{"n_layer": 15, "d_model": 512, "n_head": 4, "n_kv_head": 4, "head_dim": 128, "d_mlp": 1344, "vocab_size": 8192, "activation": "geglu", "norm": "rmsnorm", "norm_place": "peri", "norm_eps": 1e-05, "positions": "rope", "rope_base": 10000.0, "rope_fraction": 1.0, "qk_norm": false, "attn_scale": 0.0884, "bias": "none", "tie_embeddings": true, "parallel_block": true, "extras": ["capped logits"], "init": "trunc", "init_std_qkv": 0.0246, "init_std_o": 0.0306, "init_std_up": 0.0353, "init_std_down": 0.0353, "optimizer": "adam_hyperball", "lr": 0.00651, "beta1": 0.9, "weight_decay": 0.0, "lr_head": 0.00678, "grad_clip": 1.0, "warmup_steps": 200, "schedule": "wsd", "decay_fraction": 1.0, "decay_shape": "cos", "final_lr_fraction": 0.05, "batch_tokens": 131072, "seq_len": 512, "doc_mask": true, "train_tokens": 745400000, "steps": 5687, "dataset": "wikipedia_en"}
Each number is 500 + 25 x the weight over the matrix's rms, rounded and kept within 0 to 999. Layers, rows and columns count from 0. Numbers have three digits each.

# gate: layer 6 MLP gate, 1344x512, rms 0.0353, rows 909-925, columns 128-255
# up: layer 6 MLP up, 1344x512, rms 0.0353, rows 909-924, columns 128-255
# down: layer 6 MLP down (transposed), 1344x512, rms 0.0353, rows 909-924, columns 128-255
gate909:525461518493489487544484459490515530496523545482490538507473521491464507492469501488507490520526476517513495497513502487483547467509510548492565554489487488489526520521492562529517497523497477504493505501466551486505482503538464536486471528501496516534505453528553520500506495516522500524453516509517539489483510478522528453499521489465486497480480492482500528495507506544559495473515
up909:489548512468472481484509540536507494485421509489484524516487494514555508526499515534521515450469516511511486471452549539478529508520492524490492519507535489470478498475517493478500490486559517495454479491527436489526535502459524498490530488514513479486487495536485455516490437524458508467490461517499509507472497504500452514500459495515497536485422521481506488498469519512520510503501
down909:464496451486502509564473471520518501515532508520502525478481521443466485490478471495519513465515493513510503471475501497521507493498477529504530508477490522482522507518490526486502493505470508511515562514506510481533470491540510533510507550487507492510506518510511517516472499542510500466478495499484471508523478493476535459504490483463496481478547475528499511501510449513521503504507
gate910:556545508494489467494539511508487478485484517481510523521495466523508522512532473494522513506488541506478508506496516478510537490450517482560489488493521451501493492483463447478496466517491538492546486497528501488474510476532514464499503518479510495535534493466497500492462552480529441510481544513506520476526522521477503511476479454520446514479501466538477474487479444500537534479515
up910:512494513488467492446471440532479463467426551512549482502443514504469493486514513487472513523473503489472498504499489468473534539497463504515457529483501524505513487479477506502469449457483487515500500470483537497519499443477534519500500475518501496524507514540494475495501454526497524535494491504507508500510570497502504501503504545540504528489511512535474472509479500572484503528506
down910:468514512514486510529502510511509482531504451499535483488574514473528532520478505472501493493476469498489510477511486502507515532482561482477528542489532507535525506499526517504576551495520518528507530507458485517499478577495454487441448511541511467498513527516495521513455480471539467500516481497518512477462462505531465495521521458499484453502499471482534522498515508451541459444521
gate911:556541490493523539501520495475543515536474472495518491514510490501456445505475471510511490490509506505530486578478497493471495485531522520472537489511511515487504491488558485465472515493540508560477559528506487495527507516552468521486507494478503492535507564515470512494542546516500522523513471499556490479528512543484513497486515522469546456503521492524471494474494459503440473503486
up911:508469491467470489491496529514501507501523536519533527508488500500486468540496518482530490543519499461501539473436522551513474507515451508483497517523519506481541483489513474507513517514457471523538558489474525470519489461509512499480503512506505502478491512463503517481507513472509481457451495512471517478494483482528492523493511468498527495494538525470499491515498480520490476467535
down911:519529540471536528531458456530521492526472471521513483513534474502486471517481474464483509495460510526467534536482518529467490522508515509514499448484486510493473492478513547481497545513479518533466472543522480494485475540541504492502465488537550490486547455523497474491458536511475480489545542520525535500514476535498464524481484507497484527499463478508513501500511509492494467515536
gate912:492489492493499488526401526548505518482536537526537535512501488492532502471499487452453506489514496504495534480501553496467458552489507502500486508451523529494508507479556489505507508512491500484555542479543509517445506446483499525502496493525485488499505486506456530550512486525480468510497481519503536490531522503517543523528531483470483519456523525506540522490485496531493505503461
up912:477520568472501523499499505506494466474516471527470493493533505495491465529542497518505517462489516508445533513469481539521514465511535492485450487519458503498466482514515533486513476506544477483502535469516548501490488458467505518489491491527579498471455495464503488516514466467477494520490520488444531487524494515483489473485491514478507507502501536497508501494538536435527491493480
down912:470521494511454491494531508434491464485505503486507480489481480549472527483536542460509501509536516516497466484517505467519486508514477490501540490503501487461504483510512501500495509484499492508478496473471513486499514536515488515459520519505469521467477517501497525467506500519522516518490503480553496480500526482474531518502513514538520494509500468492459472486514499502492473474485
gate913:513517482468510521480498489514504530552497503514457486464471514519564527478529507501455519483466490475496503508520548538502516521481509523523502483457536505541493478504467531508511519512460518533480495476491513517491550555500506492482490528483513503493544516549504472515485544524515501524495533522507457487471536523512478499480514497505483488498488514537480489487522518532501491516463
up913:526460520540522480589513507500508479498556465481522460516537514465493523532530495437507529518511514493526475519492523534501495504516471456507484482502514523494532476534495513488539470476508490453498487504500465512466501515478501473511522506471458510511485478487507528473507509461513506496507535550533505485492460513513448550503519504544502484509499457560508501445466469524450491555540
down913:521455494497500487510511472466485519510502475477497446542490575514426506475474492519515490522463522488498460572507529509538523479538524491510559475562503521485484490466499487501501481512529528519473499535521507539546477474479477491464517513504506502557481553508503499514530505489534504505504531479509468529542525493502481507536518464528550527488463512476489468493464470477465495501542
gate914:463521493491524505497526518493523482483506516493510487511514510477488488505502512480514490498465490527505447479471488486525496476497538509475501484548551498457499505524507511479509459513495479501489457482470510535511526461503525507500490527512429543516474489509462504483518528477467515473463465511498523489536512515563497487554489475501482412470513483514497523506502502469490514540465
up914:468483474475477504485505497474492484508484472494497471572467522507477487501500497476507500471507509526498468490495501541480505530519465519489469492507524474491524495466526495504474496462515498497522478509456494553483481495497490544473534484523498505509489454503460511509509507496514535475496529522541464499529466507512461471497466508555453509453453466496523481485494505510479495520518
down914:528533447550497498505500501517503509482530538506528523444508470498504507492507424535527529500475522471505558536531518498511474520500525502521503507508503504525474486507465481497543489557484481519485535489545511457540531516513531453530489512470530499494515542449541517478504462513504492501521480491488450546455508461490508548484492486495530506519495506486491498499496477531524539502522
gate915:512485508466498481537540533513509466496494474513516532524480502478514485483473518465445493454489496491511508503505481481503497492503547505515492492536519506499483513514494503516497547533480553503508502500508518557533505527512503509502483508473480479498523540474468538484506504531511476539509522502553527507519511480501511511487544492511506491517496491492476513549490503522550510513528
up915:515439479491482483477513519531511469531532507511518510506467554481510485497468507508487519453473474450522519460468447516507509491509503500469507475534468506512522543479493503515495489501542513511515503485474505529534513517486486469515514501484526496531517511479503511440483516487500494474454521470552490486499515469511515535530487479503544515502455444490516511533505535506528467513528
down915:519530513540492495480488470424474503467517515500478490487504527539495501520526523526533493540511491528515514497507515494490497501497490490489497501493498487521514477476508470495475464490512480552499477484481482442492496508465540489510483478475491510499466462466534478536510536506510564505498489514479479536475502543503488550495535517475532485467530521526492489467490480505471527502477
gate916:510501530519524510494491503527526507484478502533529473512489535499489525521509523533499510513500485513500485528497519535503565521534528508508537486464465477556549536475521543476504454524481489494507513506471488496466515457519491505460516505513536493475507470481488509527509511446514495474504472484448480509500492494532499539481544507444508504558482483444542543472576471513530508472497
up916:470496473498519471559481464490510484500490471512529492547507521521481522455495481511500569479469472538489535523492519503521495535494533548490489518473522507488499477527491506529536462479480480474491528489496486465478555503482531481481486468533501485422502494493492482476460497493497513546498449462496506476526533497538498464506532461499523529518470501457479559461517491548510502512499
down916:490512496508521497467506563529497544507520476515487460503488467518537484512474506478518473512459518526517495470484520478486510486537495482479492483496494507488490548490537501485485526553517500464503475523481478542468459501489529513517491496504497527547512480510510481543513487519452498504490498491527476502466461481465492471483470483532509517465483517497490457537507521517462504536499
gate917:466460515488456473509507456484559485491495526558536543548499525540476523475535518515515500503438486500493541504467495433471468475471501526471520513488483563505501498493508508487521498532514546538514531458506531461468525527506510536495475513514454444515498530502519513483503506499476479543506481512524508491553494449504494507471481494455520474515511494504464489503498504517496456482482
up917:498527500458477511472495499492517521501487473500522517492507486497505535520465482515505514462487493514518467503515513508513515501445461468503453489510506487543496523515472455482462500520466474499532549478514534490523510438511546515479512505448503495493492535487534494512461508522499494478507449526472519488491484482471544528501498536493465522500524493491499523469498464507500481473499
down917:512454471524520526516537507483530529490504515507535495487508508508540516459530486518471518483479502464519547485527486445470514501539513509503504502495522523473492469499517520534543561521461536515481476506498468521484505528468521529522484535549446552535452481550558516528484507480534504481485503486476481505486490513511470499497459512455504487477535483482520508498526486528548501558468
gate918:524481502498503472514518485484507506533509483507515534548512483504499515534468489509481500520512474555488429532483498463490499505441518518480524522496479517525502581518506559472502509481494510477497488490517497471537504480482519538464457519533484523496517512490548508483480496491499515510511488483470520544482505527511519505515516445494507508537500483476510513479495510525510504514519
up918:523499509488480499483533479527494501496493529489526498513485505483507547467525516496525506471534502496481506477466518501510548496506503518480508506498477512511465483511526504489424486481480496492502459503534486496477510515505454486487455508467467465523523566508506513503499518493507512508495485508507500515493530470498547454468497490490500489508480527523513477472467464487513490481498
down918:460525490474533470513524465500502518500482551504493520550528474516557509489520492477486501515490496539524455526494485483497477507508539414451481478491532497495500536467495520539538516514470519497500494499491503518469503481494472493505518495482515490475531507489483502496503491511483519534464528503500511499509494544500514542508516467430480486498522514503502535546510508495536503551493
gate919:493500473505477473526499523544541485487510517525480525547480470515494498438536514525516487538466519468499512518514533512478473501501501529493483462530520541522549516485538520512507495480514527488509478452510552498493530482526470506472506504494464527486529516493504481503498537488497502472473496510525474497470539499525471492531504466509464503453529551515471451501485499517476490493519
up919:465477511515488505473485509533500454456491482532486497479496472488536494482492527497491536490519522462490519516469529534492512577501439511560491520514492450481492549527488476467554517512456491512479465497536490500502519568484519453491552515490490528502479485511477526523505494535490551481514486508490510473487476514481478463484466496545499531475446462468492486534526527496529546492478
down919:506461499477534478464518525484438495449523513484500464551489489533526472486503451471540493467511514480487488535513480499505486497492528510434486496477505527517502484484482502535519507504518476501509511488488480512456494464454506510501473535532537497504514529491494499505579507460526506511508507492477493466533549515522509498465545531491534518498495506535494488497468486483512467447518
gate920:532498509544503548506466513504507478452539486519534501505475510520487533477484461496520488509503519552495493488526498499517479482441543484505503527453521482495537509497506503500472455468480480520532515537492549495500505489511504493516501486531501470479506517492462534482527431498515494527465511461516529554468526477497530495499473469475500507468487498476494505483472473518508496470478
up920:452521526477512490526512479461508471498520517481504513500512505530513512501533504481474461509501467471475510491484566528478499444482518537496506473494525464511516538547465487487507507504471474509512483497491495475450505484511518486514551514508484510498493496508508468491497531484483489567505485483497533500482479449506496532479481517496491496514506507481486480517479482472504515496488
down920:507458474486516528467467510510505519478542483483529506527513494520495495532480456511499503526519490503521516536515462454508507498509485523475474493454514584461542465482522509568528497522498485481508507511511478505521494478488462499471465525481496485492499508475477511528527499531495484514473533498480456507508491527483537490532515496441511479508487490501529454471505492540494499503478
gate921:554504533496514448478492527545457502509494490481538503501482474478511492520498479484483557518506520517554490495508521510483522515485503452553496491526515546457525530482520475540495477490531469521488470477506485503520534503508466490509532533487506498499504500541491490516498481501519470524509535524458533467498504451507472462506530544570493529505507471466521533483503475463490499484496
up921:528528508507538486460463505542496465527505474492534555488494497495428519489500482515481483478537493523491545498484509504508523474558488482488521495465540542523482544475488558541535543515545465495505500479524529533491521520512528483480448501460522513501510446490485473525505490513488501476494494494479507485484491512461520509538545505468502485526444464537494510490518489484507455482492
down921:499437513497466470516531508502506526490509535516524532509453519514502504491452492463540514496483476466492498516528500512523481498460516521475489482472499489433498517527489459477485481505489485519474492522523441477531472523490462487536524506527476485466499501514515479491494460497479485522483479463535475486504502463510492495470484513489497558496482489485514518480506551495490505478492
gate922:480507510540518487519519490517493520477484492527510564544530477537494472512504492515491512496502501519540509530518535491481530466545522492462521526486471514491525520494443503450541504536505515531518548509476484538503478540524498488497543435477498450473527468488488520560542449454498508528476506516496534510492477475487490486456494464494505504512487491480502441515489549458492449516509
up922:485472527461503498526512483532487541532502522531534523518454511507496543488534530517497511478478480417466518477486534529499497520466479482476500487479494524502549505524503468511535507560483489493501478488479524511544503539495475506481521545467528475497502471498514502486459460458500533501503545489503505487479485498501526490488481497456503470529484529455462505515535500484505533510491
down922:465498538515490457501524461456467503489488507471493487500527536498508503486480505452490498503478529493519462483491494471483490478493514533544501506492502497502493525506436496548522502514521511520470498486536475505454519469502504504494519454480478496493474478528557515505492525501516476502548475486502509450512473546491497513529471533501478539466500507493517516473500522520490470533551
gate923:494511519532515491402525503485508492508567492495502514506511495495489445476524501475523509493508487521512498473517509493509491522507475460510489480510501512504488486518508516480502472465481498497499461532515513504458530488520497532491512515487492491488511467520465517511503516484434445529493515522480503516488499512510508483556499526502485500466482496492496452543482468512504485507492
up923:490503438492495510509541423506514467554494490548507547507460500472532494484481486510550570514469535457556507501546521510511509507518509507525525549499493499528442504496504538491481497493448497496469487494558516509463496529542469569498496500519503499523512527479510515539490512481484515485494492512510493536503541489514535537502502505473527518469493488502479505470491487518506499510478
down923:473474522475498490510451562483475504503544500500499506513498484509486485516520535504490489478512463515494488534458413516499524537509489478512461492487494473476490481498491534495541480483538512485502498517475471502475511472489506493477496494491465510466479509503461480517528478527508493509449498500495489503495445504514477494488460485521442497486492490487492487545521460476483492448505
gate924:526508499484527484472488500497462500497458485531524500500507537539485509545491480463526517511488512477533498519511510528498507488497509469526475478462531510509470514508527530475491508508507532479467505488486510529533478506526481480497537548486471530505517489494516474532467463526502562520483471462524464524484522491449536566504554464528514491486481478494518477489553533492492484448505
up924:476478521520456482491520521471499480488517489559500491462472483506513499494508547518507518526524507509461437459528517435508512458499541498501529502456508511526498513470499473526518514551510479475480515515507480505503540476505557446492497528509511534486464491499534518486513488477481494504460533500550517478468483493521569512510530501470487525492512517487479488504520529471516497517516
down924:530506525514465503515529482476487499512486524518475496516560463474475527486489488528488530495531520517486483514496499489485491508473487507484509527499490515461478465477537479490531514458463487498524477527485474488504481502526515518464523511546476512536472480538484516512539534481489486517507477520471553520527517504507461465492481474539535500543500492512481535483500446517511472485485
gate925:508478477490514524530500489514515490499516497524516461472504525485502495492518425533508474515477487488529508516482521467530473527527531484504505507472505489512477506505520557486482528504481539474538429516528531483530492475465487553509476502499471511490480546502545445520481443511495481537510500499515517507479527502505495506480494525498504490534472514536513471551459546562500512463467